python train.py --n_layer=21 --n_head=6 --d_mlp=768 --vocab_size=2048 --activation="xielu" --parallel_block=false --init="trunc" --optimizer="muon" --weight_decay=0.013 --lr_head=0.0053 --final_lr_fraction=0.0 --steps=7093
Each number is 128 + 24 x the weight over its row's rms, rounded and kept within 0 to 255. Layers, rows and columns count from 0. Numbers have three digits each. The size before them is the row's rms in percent of the matrix's.

# layer 5 MLP down (transposed), 768x192, rms 0.191, rows 479-515, columns 0-191
093:149111115131109094136187133184167146133083119151108134149147108113152111157125098164107122099132129064084119099127106154128120100117130102120110099137080137139137123116092116113081115087137100123089106113127156115184098140134115167141137115142132117102113146096152111115096123137123139137154133152141096136128111165120135134155137122160083149100097146119138107133124084144174083130167138148109132131096152113135126122093083144142127139158126090097129137110162159103120134143161141132148124143190141132109120115149159112155102088172127066157140134120100122145113149101110126171
042:130149159162086121143174155094109125104104107147135155117141115121100113110128119109124109129134099186095156108136111161095074123172155140098122110144146149095158154100095162143138118137159134140125134127105105168107115091133101117132126146116111099139099134192069105150121137124127112121157116144136152090136125123144088130163157157125082107151144145132130146135107121136118123094151154129169155111120112174115128103070098104106141095143089093136141083112122139165137122151106161084129108124101156103147137123109105156116141082159178136124144130147127139099149141146175130128
047:128138103125144138105123099110123151141131149145133132115133118071157162109107127115106151096152114095101155128124133079140065078126149099133153128123114144127096149134138059128155130114128097085138129109132153114114118118115080127139103114116153161135131143174126141115113130127130115140173114129175119141089114124099127105116080132112108143078134146128097102168126125126116157149108103156138130161137171145163071141080111146101095124137156129116158113150146136150109144106134070136149168125168126124127123170155154125148120126132121095194170099100085132101116137164134122099
091:142105104158115130106126161112129101115120111135124133132143118112162166149139169130105114111100133119158103162110121128097152128090144135094137135132148113149126106148101139054136176089137166103114115159123089133109090121153182141151174122129130112136148119139136124089141149129103132149156162117098142123136095144170122132136145187100133221144136164132122151159126161134107142143158141145148124093108183175124097079112102111125169089110146167133106179099136148150167123150141114125102111117124103095138133123113142114109167108117129120126098147135137151125115133158143130154
110:118170157107057148112144081132143118121125112146145159149118089117102125126133165132116163162147125141172165148105109083110145145116123135104117134143124114096166103117115106119122156130120174146161119122143126116120123149104120103161100109107079121132101074129139108134154112127092086132089184136090140100115120122131143149102117117147117165130156138128106189140113111123139139096119113142154135133151087144152079120107168159154153103138142174102090143179100141116090092116160133143094113094149121118122143162098110092133102091153146155126093121124140149145163113129140142132
119:100146092087109119132126144138109097123184095136131114090118121130144111125149105126126091148107101134101160132155110075113087114131124165109093171122141086156143083098147129115128154069164094145125070140133162122111144089128121142130100132081137153154121097122166151103158138154122141122070150135156155111107140067157121111125105132075136159138133138105107101119122110105137132100167122128136117150125131134138110130105148182152147141134111157148128171112142120128119134125135138118125120132066133138139104124145093102112163084146159139136104108183164135144130112091142142131
121:118108138140129173130111102128085111096110128165155128135119146098110134131112105134132143137118121163171114114106113130136118163075082123102137147168127122162162129080137117168144084156137113165109114152118102148149097157161124128147150122160119103095144154152129123130121113132128124126162131132136149168148179117109116139092108148135113065126162149130118102116124127127136093092140104156129135146149119151124095126110157148101114125127145132174134127104120072094101095147122034149110147138099181124189131131140117133159167147141135158125088134133170126083114130100133119138
092:168104105137118122124125116100132110127187151096098067113136097108106110149100146131136114065160121141130148134132123141081134197130091167156125138110142120128169144161141121132164145107121153075162176153156191131119185136103110134141103129113124171127086134124111142110159143137132111129131126101109136118151106131106134097126119117113170164156141127155140155082127129118097158162133106126135113119087137124110095138112143125129098128137151133152152136177175131134120120146099099151133130170104104139160129146119128135105122148143162136136160138100071149136092153088134127118
118:095125096136133113102124115161173144125151082155183128156097184125137106102161170145135121160061146129131132126175106119143104146159095140129118138124117121122122114084096141121116136162121142130116135117157108147102147116112119106158119174135109152133147117136148095127098180143138082115132109145143113087148101100082156166152093144136133126121155087129112128136140154157119105155141145125138134122116128142116131112118184114111137099157157145107127080112084134161105149123074173083114096094122151161164101145155112120147091132131136125114150153149123092103158132156142148121
063:175099122085125113128127116145126120130123111157150100154134122127134165143106151151105115147144125143116143108143087139128117103132117092111110136214136139148133093092157132115149137142151138111116095129130134160110130145184100125162159122123151120103134108134107128132114106135191125113087158133171106080113067104149102116108142176117133134107122059122135109118166125162116115088142108123145112131111168137099135141128132144144090158136211145071123109124138145127102106149123119145130142115093143177095129098162124150136141104122102159152086148153128148123117131101125139133
125:122105152093119077126149139082106110157135149119189135127100096172113149129084153129178119136096181148157091144082117147143119138118116152171082146155151131135159142168148134127152147103091107150105129123131148163126092166135104122128138116145160146144102114129113154113143118120096115112106158113153123156139122165173124118166096139141117138114096102126088178107079115167132142148156124142166141151112107108151146138114139136091144108088105165156139164142084103109129124126138144137149136137112112093133113122121112160094115113176145148107123151122100122119128122115175142172
094:109161183059155109124130138143142133127124127126158109083135146146188151088095115105130087137130110130099098130134147136149191161134147177129120128137151121172104132133128077115135126133144106120121145090115142130112113139104101088154140120100108152178122180104147164157122137172086171154114113088130149095081090126148107116135093158155118116125176107125110117094129146141136098093117164110116143139138130132114118131131111157100121115090109145160146170160078114090124081159152114136165137128125146127125100106167129103136133124103131133127143129126115159128139129115137132117
122:120094137094121151137147112133128136120092056121097124141154115150145136077104133178131103124114149126130147109116137149185137139160138160133132114118123107124137065143157130086155130111176122104154154145167176096102148093114130140128156114133108076131124108132154136128145146155103155170136121124128120110131096100157122160150159114151160114106146067103119107132119142125122129106101123155134113142143109141164128142136154162120131075121132139106112126140150162128101169139139143103148145130094104094105115082138132148095140105139159114140104108118131122169206131141071105151
052:150096147097145134138152156080172085085178139165149101128164138140140087083139166138121127114145134142143110108127165134132106120130143160130153165141120138121141166135136124170137127134125119148132133112123140156144133136125122118132032151127138159124101180142109106093101149158161122119095145130150098162134112150099073136167130150112129159079105148116135149134109091115110128126153147142140130105124127147141109120112086127115081178131147140115153146113121108118136126134097087143140142179142130128071096137156153105132141108101152129152153094156133112119110101104180134108
022:126133136135119132144103135106101156068127130174108119116134098145145168127146110153101128114129125107147160141123103121141073147143122100146135107104109133115119117126135116157175119124159150129143114106122120100125114116092072111142099102082153095108096120159103133139119135145172156139147130166160122101109136124102076159145147143092119168112091107147157115168138140113115151137139149148141125114121151152137125097077117146156139122152130080118140066142132148123115091141113102097111132152124152073118124103125118212132135078175152122145147164136087157098132140101155104136
108:137098100112098134097149118113105141149119154124109149133121123103111134121149103106161079132112140127134150118122102116134106169157147143150070138113131116084119083127149138106103124095123074078106177085147124143119104154129077136142125081137088103133125152126120151151145170173136157137147117157068127130118125145156130140100166188126141143144112167162131129121102105147117109132200130155134174122123127102114136155128164134132119128107123150143151137129148155140132164133107113112103136073087124095100138105111131129123153154157116116137142104174106154166157155148145161138
114:144130094120142117081153110133157163093152117153130163164075150106136105135111110162172142133129099147132180121122131109124094118151141145118135141110116129110159125094113155117176094122145146086142155145122138133129152151095116121137198119038083131124124132155128157152105130131135145111111129082135135130138163126144118102123141106087133129111090130105125121103116086137111168120083142079156129145123189100163155124115150148138136163123104133163128137153118136133139131159147107118155132161161140151157135111133114132153135103112175156118135110141130183113155100128119101168
095:093146121113150098176107146147101136087175107118113099156116104130133102129121115130150144100139171087130131173134122145143117122124101137161125113156146094112109120132121107153127154126121133145110129160098093130133144124129091134106125122119097146120149112135111125141139138097122094128088124123149127089122109126122116113147146082154155160141079157164140146140147152114124135135130153137158122178127112084088108150103186159127105121130140094107137142098141085105132123100096094157124117164157120096119105129161116093127216098133145108117152122090072059143130166168147128132
090:131126143120129179115147087104140145104167149144135128105131081140127148150134157162161120102156055128146175128134140087096141110113093157081103125162127114125131158113110172130128123125129146082165124093109147130118147134150119159142164167104135138116098109156147150172099109158140117151095138156120124095119128117117152113126108101152149105154163139118138126129108105143174145082158150130140140159142147146165132120126137159125124148122082132127122113142135134121134161133103131150155144128139139105137199129112131095111174081192140110099129178150120156106099167124156115102
119:128166091137107152147142131149132104119184056133122145123122173142144141117170094159098099123121128100116108123127120143131162145111129133129134138107109141120157118150088109122168128138114144094100106122114127123092100115130164092133164124150072154112113153110122110084088098156134159179167133125136150120165121134172159128146125106155136145137167114122147101097134137125142161142125101174126147198058155110153082110154147113133102104138145138121105116141075121133138117083153127129103129139136161123139167105112121126159135133113071160139156122147132124108128130104152119115
100:134151143101121160135117134110115085090111172125120116157116122110131102101132147101122143099115094122130130143105107141140091151091107054133162103153093118112101126160160144125160160145138138121145127114128150177151149151108148161144147171115122118133141161104162132114142118150145129122106109146121190123096138178088074117097122127141121171133118144111091110113154142142133087151140175188127115080152106115112098113129154120188140115103170132123153158144110164117104118093135156149120074135112104094129103115122118137080130159151109096119122098142132118122124111113125156122
119:113130094149148125126131124132141183132130111125110152118135142097110131127180103144112117157129159126092134095150102131145062114110145099080135129160124114122137087096156136121119143105135154094103115129135154108127161127088129103085135130131180118158122129122177128136072122104121115121124118103148144136118136089113122161133186131134122134113111086151152156128145147093144117091093104135055104140128136106153148071156109124159075120175139137130150172103134117154162149122136138139169125133171105117129100123145107115157166150135137150139088123129145131149148115173182119143
111:149093093136175101105179112149124150121115119141100088111095144054118102144147178117128156124130127111137159128152121154174133128112102147115176128148080150179120151129125108111128111119115078144126143119132153152129171115140132116124139100157093144095118154114131156119141122137116129116120114137158121142099106148107155153135107120114153144077099120131126143113093161142144139102141105112145139138098117116153138192142089137137133096103122138090152114112137165104153120132158135124126081094110134137131092151121153092154102091142111167168158130119120127095109067139087145079
109:145103078177152138139145153141148105150110117111153202139103102201128099095068175145113140143164122124167139139134109121118139151187123121150136112144138135117148110123151149126094140136148129132116109141121118099148186134163135125137134089081144130161145135121120144124095111177126141162096149146132083151155140125138098131098128146112150105122103147117144173128147124101149135150111124097119117135102160107146123173150108085138163132185111127147132107136115131115161171142135102118126125162096110151130152172140133166140126116080104127118129135189148120136144132116125141157
124:102124156169118106170153123115134111130167173135142105107150121098101113150108113123121132148150123127124131127151146144117119166118127114170132106125114133129095138136122082118147131105122121116124140102125147136118154102142116118103128146152123106141149172092146142159117135135147145106121100118129120167145168113095142121147203140104098123148117141127134121134146128109186139145165141128142129184155185135128140121082128124123154174123098148063149032098138142150072147129127132123147160126097114118168127133133139147152162153134197149127132115148119176174159144113138146121
115:124087166125128145163126122126096098136074099138091114115159139120100110127168163161128088161164126107148127132109155117143164103089143130134102148124145116112106169105116136123119128157085098150124116115166147096131154096131098159139138113126164110133130112124112109133100138134120104100163115117142115153131181121129099126071151140147100154155133104141157143114153111143175112118095115139121104135113119171115100160144133092128142119157127151089155102092139119136146164149125120152098189101161172192139098083149134158123118135095104136121161136147166154149111136166163121124
071:137156157140119140107156149110150114150125107150152139097169161125092180140085163084115150141155154091109140140108083141128126134167131123081138105124108137107126127129127116132105157145159133125105097173126146135122154127100152137132154141045120127101100157179100125121121124132130130155107138115142104141098133086157118139084160143105132155117132119124113128154111159076124151143155125163127126101137139158141165097127116127118145138114114101126155107100128150091122103145076177131124144126161160125091128132145156127105127055099188181148129108108120126094134098128123126128
029:168111130125123169144148149099097106089153152125128127130148086139130115129100123110110133139162110128120131120106099112121118115116120113093144175192136151124153134144107100161119172131138124108137126122107142143138148137143092127129121153122126166087098126171124142131094145109127123134112130163108146098111096109159133142195165132097159107084114100161117116123158108155095089134146100117130154135136151140122125109096154186137095158126112115124147097152090112121135073117111112125134099173097078071110104133134124155129112118153166134144138155141101177056117129130153109162
022:146124154115108160128136127116081104131123127143148127178124105130158138095118128125154163098120100111177114119137127131148137134082129106084164145171077173142120134100145091125137140093109151106126103150139157136119089118135130116113134167094114108108081130155146110140145133142118163119103092141111159098082105138156121122130205147094118117120120104140124135093112118135102155130136118110139183092129118170144138125120126125134171097153118136103124112158118133155143082144108171146109150128129104113114106128117148133119171061156164152108157109154097139064121127135132091164
086:104115147089119152083115113149155117133127130152142138111143130188162121132145113125094143127091120157138150158108120138114174127107133149103078117153112106141174091097133077102104146093162137116156152120155091138098143149111117144120157124124096139107134100112117160100135152138143155174100117080119132099106169092147133159154129081144127141118118161145133116118131083095130116115134119120106126100119146166115154131135114098087068145154150134116152119131163117149127124134117117144196142088162091100134107103127127110160148160123136123104067129099120136127090095120137088099
117:126111118114128126093077096125049122156136131126137169127178135134136154141125114146081112100128129109145116143161122128108151144107120128177103125112112089088106121112138068099123076117116134126108161114152109103121165159154144099159141131096105088122114111145105097158171121136123096129098098174134128181158124082151152123079055147125134083105143132133104160097145135132138138127114104126121152103151184125121146138140139117159138127102125122133134158142116113119157137150133157151135136131157122119129192131134149118133112126149146086145144114149084125138130131126105084113
030:102154127151119119136172163113087096114116154147152156144135116110136114128103144177108163118157133119169129124122097125152102118108109109193106097151092156173099143124134141136138137113122156132126111143133118104139158127125087114074140136077122096127109122135135099086116157133102120123123151167128132143130122065132125128152133144108133106115124104127136118100073113118099119136109100147130103083109142129148121160117157139137156158146120070144118083138100105150167073156119132169101121127143117133134105111122127147128116076195172119134148166156096129095149134121165130082
063:129140109169113124156133190111141149104158173110134165174152118145121139166112121098144155125118156094145122094122105122103138150120072114103173101144141106134150147111101142136072136084176134119136131146098095095095140153134119124121136156118099153124124116142112128090161139107135087120088086191139155115145099121091144111115154141101118158111126143125132101105151126088130147146180103180146101156145143164103139113136100141149142105145155082093109114117118113111093086125107078115155111110111166107116136147128136144156118121152145146109148114125118135118130128101091102111
115:155112134153101112126106090150159145154111119137133146114106143135131123156113152155145099127136143119173129126142124124109132106154107147118130101151140118158142095143123176119124056121133116172151140174111111092185114109128143099129096127180111108104095157157155158075159116130083132140122102126088126118090116172096146119164103181137157127122135125151100163155109146121151109130163116119146090072131125099139141157136134114121081153129122082182093130109118123124115102131117118157129152173091106129116141139127112091128101094142146090126123128114152131163144135144089153164
078:129142114141089104138165148108110104152140172141134135129129138107127134116140151107119107138125108128149141120171104136113109136093140121151160142175105145097092148083136110186118136134141137099114086130121153116159147144182192124107113117105123154124064141126167133139120140127149151140124113176120149133131160116130099182127081144092170182147133140116119107109120166132105133140135094130099101095139122113151119121133137145111119151135130165195093164126105143156067124121097129119102099169082126119107127155150127136083094092075149129102107146149119133131130114135114121136
099:098155098184115165133138054148127141149106147105106176118130136120191116102080144122176133083143166097139156124132138161124155146135108147114119107172095126169156143121135165146164156155148119147134119109157138110147107121096095117118148098112159144106115132125133104138128176148106150152155156149144145139162126118116146101141123160146168142131107117137115147112177095121127120138159150145205111131119158142095086126089136107134113130157141124140116105099120117117126126160150162100138113113139108128118143118119108099137079086139100123119143124130089152140107095151112122171
056:068133122112117147141166132115104160156136153106181144109120110110175158147110140127135096143146090086165171115138130116132092131123139102118083118158132154154123154120098087162113122145125111131159144107124107134116124137146116091118158142147096134153146123107163085123169117160150111121122141112127126141157127118142108100135129163114120134119125118157147145164139148105144097132141167165117166116139128140125096124091115142124151122163150152130144088110140142158126116198094169175127110144112121084131141094116122217167104064114140111136114135159110111111114103128159130114
# layer 5 MLP up, 768x192, rms 0.387, rows 480-515, columns 0-191
042:131093090105149125140153125180140159139150123131100157145130094128128129112130092162139139110145136138172112104152141171133069140108146138127108138114155107107150171110144088110128115086187172114172125135115156114146147158165128150117148134134166126117152120076136112112141099125116150116146118094117110112116148143130142084081118150107157121112103167100108128127139097162135125102163120108137112139155115097110100167182149109129164140075173121098119148118131132122068148133096128171134152120144162125145093127095129155128103145128093121083164155142142135127122109129143081121
047:138129167113116124117151169136135113114164095114110130144133142118079131127132091117150099167125102140130107123138125158120174160142118112119136126138106143111148093125105158161081147157128113123142115135098128189128152143154174106083173144126145116089127110123139096160141127140115140113117153143126114174121148129128143153153096140151134139184125159169151150102135146093131070141130131121147131103095087117113146112179117098142163117105114117111138143120125126126150097122147193121113051082131124154142103111108099143110149165100163160096088145147152103128170125127114095116
090:065138106118125146106130151125162126123160149137116122111091115179159112113111143131131127120117149125123143131128148126112073186116105165158141144136129129111114096196113104104117148149120147147136114112158107166135126110133121124114179160109126157098130142124128157097096044160123146134089116158128114123174150167161155132105147114113138161129116137124084121121124169121141148161170133142133130168142132141140152116138130122151111120136100181116203165125097088140145131095173124111114137155137148135146073119143108128116091130128132132126097119128109131139164083144096111133
106:147138111135154149140093054135149158181129112134117151134067127139120121153146142136114146145135151104101119154146107121144129105080139122160132107116113084092159141118085153113184115144154122144104186095157162102108147141087160096149101098132123124126156091088151120161082111163097121118094129155125165129142122139117107111107137125153089129138152147136107135132132153109146108086133149138152141114170094068147102092120165138162128152135112166146105134119152135108090090130145096134105153072136119138122110096104161111132144126130120123122130106136108136130137147116147163110
118:160132153083133113152131101176137116157110164117160095122130131173152079115079153097123127122108134127144129133135115070071136148122127149095100147148107119132099125103139110133122146137125132075145133101129152072089138074109154177113096115108158100114143105146116128090141131143142132108094136109094112145140139131113153145073112139122116115120150149158139150132129108127138139096162113176090072117160102172077152104148136141124161132100155151125145156120147122124106125085123162130135142124166160105144111101123114142155163124170143152109136126142103107163136099112097117126
120:126157113117160164122111109143140121160144077135106146118130115160105116105159056153080133101100159140122126175179104091122108127138115119135078121140102122178152110121159137130114105099130126160139153113134109099102137110114130089093166119138120114120123115119130130117112170127105170194110135152106125131123115112129124128116081135140116108142099145160136128115170102148137129106132130128112145118125098133101108104090135130105083124127134132118119158098160138124135066104133142151112088179097130189107144099097116111138136122153132151145157171143090127102095129183105102101
098:138134159088142082132144149166106138135098133124186140151107153137137139105138114109106167105076124114112124151120129123120111096122147081096113133123089155108106101124153124133083104155143125156075102097114129107141069125146138098126128093090131087131141128152161133126128112104099171098133093114153126112159133108175136120122126198105094100116112141147118120101144146121155101093126166139110163139141124101120149083145106104157186113159114147130120150128141125134146106129119150103124134066162132146098137119129112120131155110108096147175105148144145100131167120130139177137
122:106124083120130151093125127120166148174149103141171129112123126139107122118120089126118144158093168165132131132147102117120135189135170101168080100129130058120181100106137127108136138137115163163113129143089136154143140137091115133124177137100108138117118169086155075156109171165134086159162133101133118092129096119138137128118112102123078149097140134126158151149114140156111160161101143113132143126109112146119114125129117118121105134122160140079119129124153100123152137138117120129137116100131116137111151130122104081143092145168112088107189109127122136102126160168157133123
062:133114132121104146138189123149151122122105135106123135097098171110098134113137125155110111111147170075154139161115167141171132109158127106132141158135123108132132203132111150145099122195131110155095152122152117155146090112136124128126115119128125146161093128153117094168117100133119103111125134119119143127122099117089142150151116080123113120148129121118138099150110146119090148177082133124139126119123141115124145071116204072157112129119112115083153135115125107129090140094106084109122091099118152117134144093124085114142138151106145150090136099175111113158120143123157108129
125:151152110100109120124113122163150105141141115131095112147092150138145119100136136130124159121108177113121137112140108142175147092122131113096111148089149118153142155127093157110148105128115148125114119129148133140143085159159140089113171186149083075147131163143145143135149137124133133125123147088153087104124110117132187114149105141124088136125116118139138113112142125141149106101077109134101112136072106149108121150164068118085144122092179136141158152127125142113105069131105152110147095117129159134124121155110174122104131104107131152122146155152092144143159123055117096138
097:114159143134181125148132091095113148089129137108080120116141137100153090150126152140120110145108121127169108098166122125096187122158168092123128130111117126122109166144154180143094135117132155079090141145131115136093122092110114118143127124149137127131086115151131125156137114154133109121098156103141136153131093130084119141116171108113143158150137144097128119156091154147144097138137116169129122126114103120159178154159130121103140127140102138146138164084130133052148068138114136138107122078170168126144107129134089097121125124112118106129072135109116125136134128064136136128
123:095112178112139111098109085105158153166095092159143131099153134146110129143102146126107167111138143147110151138144103167129156154120069136126170128139137141132108093115165143114124135103163106121121181167145130122138114169160141145168135101126132150142158094157111108107119150113143151168089137118137124098158106129143155138107118103094125143143106127087149094137071145118096100112123136144119104104143164128118114155126102096122161148119117135145107185102148135142142108107134191141136140101097121121090138127116121146106149098121160151147143082064125144102144139095097139161
052:129128128143104084107106119162121105114117131104102157085126145116098162168107092141096112124095070139160142132116106113148134103141167126121118090164137139113146084138105123103169124106159141080143157127114100072123132107137120127141197131134135134178158082134141154134105100119089122148169132165106135116108122091161116074115124121137090069149122102149101074083176129120125127107125134118130138131101131114110149132147204113125142132123102108101122075132131139125135112095150142105137153105123136157111116104134105124144128112161120159101110159119145116141124129146116146122
019:172129123098144123120150100132153143166094112100136191187094159109130115104101137103114122149121117167136099107153138162110139114143148167139157146145138130096138181094141131151100118104139158127163151131143147129122138127140187121089136104105134132143129129139148102162144081125110103127116105110145108103120136151146163112108110114112144102157178172126096111136145129126130142133118129083131133126152098138110118155154100139163162132099102185123136135142140136153165137104148177148116116114115112137093109152097098129104097159153086104100119059142158097143097111129124081141
106:123122138135133145148135114122171125162146116089115134104123129142180135103134111158143178130125110160132159137109143126157112084103141154100132087133141190193145097129139133123143161128099154134152123141132135112151160151135143138081112127107147120118130072100094144147150086094128095094086102085214128114167108138111126106139084119140119096135147105137106128148126124138155127124106146103115102135095123150171150103137145129140121147131150159129105136096132130121124096153121153128107122150118142161181128139167114149124073149148112125123076140131154084101135090146106109114
113:141126136121113108168119118086083119157144100145113147140105157157076146113132153092120146116155140136110158156116122133146124113151143099129144084096136100104080100137136122114115152130116085114144107133141068141104142094171149146119114103175151105088131098136132112142115143135167111106121099130084130154160078135153116117133126175128092143131140114145109158076104149123109121091127094142123142116105080154085121110114119085128104149142117146157103119133134092095124114104118158148130152111176157172112103133139112116122138163192127095108113174137101102120118108090133160116
102:162121180142128130082099165137118162139097113150159123191088128087102125153130146106141150140144156148136118089112126180096124144106121143113111139110095142137126143155122081147092097125125084131120148110102140115127132153077105104157159120122176098111105106089149126158125092113122099111110115133137127126130108078136137088135124119141101102145117137102104137137166128124123124104082134152113158100165091170107147148100120174120103156128117102102143134154124098103153102136131148156109109122170132214122135127113114110120084171110112138100141109158123107144136131099131118119
089:154102152126155178109133137105116130139122150110117086134133157154109103152163083182147123122166151098104146118127096125158131138152096101131093159139152112096105122113115114098124171179083117129180151178091126126126139130129151099125115134129117068188157103095137164142121095119121100116136107147143143122163167143081114133183176110120120089118104137158141131089125090114129141131124133158139132166172127113137113140140164124105095126102127125173152118130098161155121143139111104130136116125115157099141110130136088140149124140098085134146156142136125163123103104108119161108
115:172122131092116177142152146104100111164136061122127133119166141172125166124188132154128114137105154147087124118126109119135126138108114078139101134122093121168167130146105142142135104146131122171110113115111124081143139071180139153147127139165150094105121164087128137132108162126103149125130145147156126105113103146167137127121109128141135086149141128154157091119124164154174094139149094123097115145138124136106135148144143113131109103120153143101176128167153130130120128128116111099114137156138122135134126152121080103118122167122116136104146156106129149072146210104119130146
098:145148071125137143143134161150111169093097150141111157134149118108153124154122085116150119122115073101117105125146128119112131140097114129157115147130104145149108117142137124117198082131132110122098123147073074094108115136161079130107118116151116100142091097131123159121076109091112153156116108167068115131143123114103142126153132130107145115115129112104123102122164132120137123123120117141141124138136125137135113076146104123080128116121149144141127170133153121105147126099117127105085172144109148110152136119159116132133138065191118172115141122131193091151114127110144163093
124:111109096109126126092204124131131148081136140108086136111129149103164101158106108088092090117127111116139108150110125145162091111122133154068111109097141097135136177085151135147156136112134156117158135076163160166124132126113156104115104156089113125182118099134135125091159129102104105115138152102122151139144125084106152118087108125181128137130121134082149112151203143156138146147123111141106137131133121111115164134144119167116140130131101153137136147135079129100162130085141121092160136130127130150155106094113128132121118118142145119106133158115127103155116116155163156132
112:151102112145178165145199101149130127136136154154134142143119106095131127141152124147117133162167179104128149148151116141173162172168093127095148126169125123136113122170156109144083098156134142124119153133095187137129135146149120111136152136101093183104122173121114168145144111136135106118108092134127131141096137116098112155093153116144149112123130157129075161135125161153143101118145141119116087166098122135081124150148114117104105122117094141105141153118175124094140106099117111127161092117120122099101129103093118136160117119138117172141111134153110156137141081157117106117
119:165213142152112076139118110106167116110087131154138155132092162144115117103144126074136124151101116148151137134136097131116154133105106130111101128070140134077143125140134132124114105118139044098109143093113098112138101095132180103122138135133128145138137123100138115080149125120146126114136143145138116112152140108141092153089107162125122139150141165090101167108134118128164133126109144131136107095093132127134089163129110148107090130139158144136124131144107133162159119132139114119117122140075174107079128148117176107129114147135114137151135150106143117106132159126091097075
129:110137139191144116170135148121119139125151067109129122109128124090107154130099172102119128123126097173109120127152111170120137153131102141122108122141104117113149112141136156122118124135152114145098149099092114103169137139113128129090102116114109149098151141115120160132162162133103122139148173125069120100133121130135140107122125138175131075109140097126104156125172143085142103110094120143129087130150158110111126086100132144101095116118174147153110156094113163133097174163140126056160098102085113145146108142129128145115140120115048156130115119151151130100137118157122129115
124:130104140150131136119169157143132101132099171134185157186132122117118102116117137131079135111131132104138136110111128125151121112133150116136142141127154070125103140079135152089148113111121090135142147143154155105172079114152107142105108098112124137135159143089092102110102116137120120081094138127138124159153126132133109127098083121111131118118120086135108147096135121132125051135111127090123102124132134144055109132170166091119114104152098144099095127174118117134146161117183107127131133124119133151159097160104163112135184135113128147131097126105134082100152141099125141143
072:067124100147095083114127168136133113160122173123111147145143139105120142122134140140126090182108148132141164149110107080127127100146154129131121120126113130131097134143129128113140110145118137110111161119067133104126113127083052158117128170124123046120123089130172106106156116110118133138107145105185137120153104145129118108147124141120148103124127130137160089098148124144091113108158122130114115160160139133151141115146124127131087127102127092134118148141128163125120175130145121151182164113142107123150124106137160130155127133203170099121121112089129126160120111087104121159
026:144113095154113082122126127092103132127146130168122155122154122116123129120147145141157147150127113142139167112163117136119102140173162095117101120093125123128174089088130123102135107104109146148127105098109117185162117161155093126133157106119138141159151087077155179090103116144121117106162117133079155144140118141119088168114119138140140111193109195112126133144145156110106127098126138137074138123145073141153138140125095109136169113099121140099117154117101102115124146109121129111138132099133140125123084122122118134139118118142155109167166128148137114177188104157159141117
019:137156146160078091143141103100163121115141142139124102085125143135143131155131125132141123135159132112148157151129112096086114127132131177146157087127157079096125121158110138105139141158125152144160145120151125166128187111119107163149142079123109141126164143113128129129104125103146127130085124093114125128167106131065114120136114164146159135152133136100142138140119170104151135147105131144134108150155165121151108132103120091112113153107132147127128118109097143132103142125160078060138091154100142112126110151096093098086105146079106115119123127131169145156146151104188169086
089:128152158170131106142079153115083097126173143104131115128137142145121140095168151142143084150125140166131079100158174112137129138154135153144137111113130164111140131156128108108120143129162143154136118153176073086111122151113142145151142117123135117129123142095130110114096170147088132100123127093111153115132150140117118112101120107138136154151155159178148118112116132090125112107096128168163110123118122109121130143149136130158194117108106149117078109100127136139138083136168139116086121112104110110113105110174115141109146101134100100156172154134065152151163125143134184126
114:123086143116152109162147103104128102119127147116119095091127156135123108132161093137175090122134119089140101103114179109131146121084140140115131127138142156158133129086145106102113146137153129169173144160124141123103111133104104100137116104119106102158143133117099151127130145161130147138118099075142146190118112170105173088142117107146124100122124123130186139126105062152121115144094133109121138132136117097126103146135127148126156207114188156127120147064156101136105103125136146110147100120183093146122127088111130154148152120126105166116104131121133133108154142139128129141
030:165115135088129119093117141162129138136151074143086126075138150122169132131127175116164115131103128154129151126116109156116144125091142145108109135125168130107126082148095145147102116164108126152127129117130149145139113130157174121158116148141122115150124138109127191147061084157108116189121128145128103114142126139134127102135102153108096171136157171109146155138154115139153157129101140099124111158158136129129137112131090152123091114088104172112117108134156142138101174086117123096127144092081152121103137151109127119078125129101114110125120105098186136138108109098085112122
064:105130132139159142125163087123117166115118093136092117112145122159111107100117120109117110138120156178098157127115116167152112152118174133141143132118131154151100117092109111119150145160124112140141146123117159120126069123123120125120133116155205098123068162129092095147120158170163197134128133118152185150120139118140124087140130107147133125143117141169148125116127141110127144061136102108120172124128134104107133150127128086102109113113080126113194149098116111107138152125119129108100117162150089149158152141111106105116130158140151148135109133159167132175138136147126143093
118:145090117155189118117071149103184121141097142137125127121099130139155123157153105124101138149153158152104108119099136087157081152160116115120108106114146099114091156136111111100157112130117114121137085144133109143135118119083124149093135094145165123129102124118137138090158187087165129100135150149101155143156121081143156124121108158121138113145098147101152134079153130160148105152088140113119113131137142166121134158127100183151126099132134140130161110146154112127126140137125111144115179125119116121136136127109116126107116138145144121095060170113149056141098138162124127140
078:134102128086127135114151131159049137143111130146159110132128157103121128189188107119186097115081128143163123093120165166138161060106147096124122127119108128157129115122111129119123084157168109105126104123124130158149115144139155110117131109136147093132123078139134155104133134121092090121136148100163141105136119113093102138150138138114096152110102150129144090122134126160142111134163098113130139156137129136142123148128101116101116169145129132115126133141149116080130116137130144130151068147112129158129108133156161144152116089119096124083139118148112158098142151103177192146
102:127112094170104125173143135141166095155097133100115154102125149130148125139124138145146114146086091127106083106118136136112150130095118124102058127148089139105169108167131185146141084169137128144118134119129105158122134099104118105146100113125141125098070129104098171109090154140111121118135113142116134134165168143133147136128100117149128146125138140114150140092141133087147114124146156151131137153106136161162107136099155076110149097114074145122121158125124116113128175150110159106147141136068146108166115102108121108106125082110128108119113095110094106117123158169123076125
052:137144132068110138152094117175121122180133076087143171109146157125185132156143153149149088137124134122120132148114157169156109137108134130133119142128140125121122141089132110140123109134143131130166148115086137151113123165162124090094110086150081094118107156128104103129130134162183122094095103133130140137142145142126187125141119128098131138111123109127172137148190143136154108125092125107108169110150145115107118098100126126144094110126120124101176172113141129128150162178086147157114121113138127134140129081124155117187114140120130112129124099189132127117132116105111108142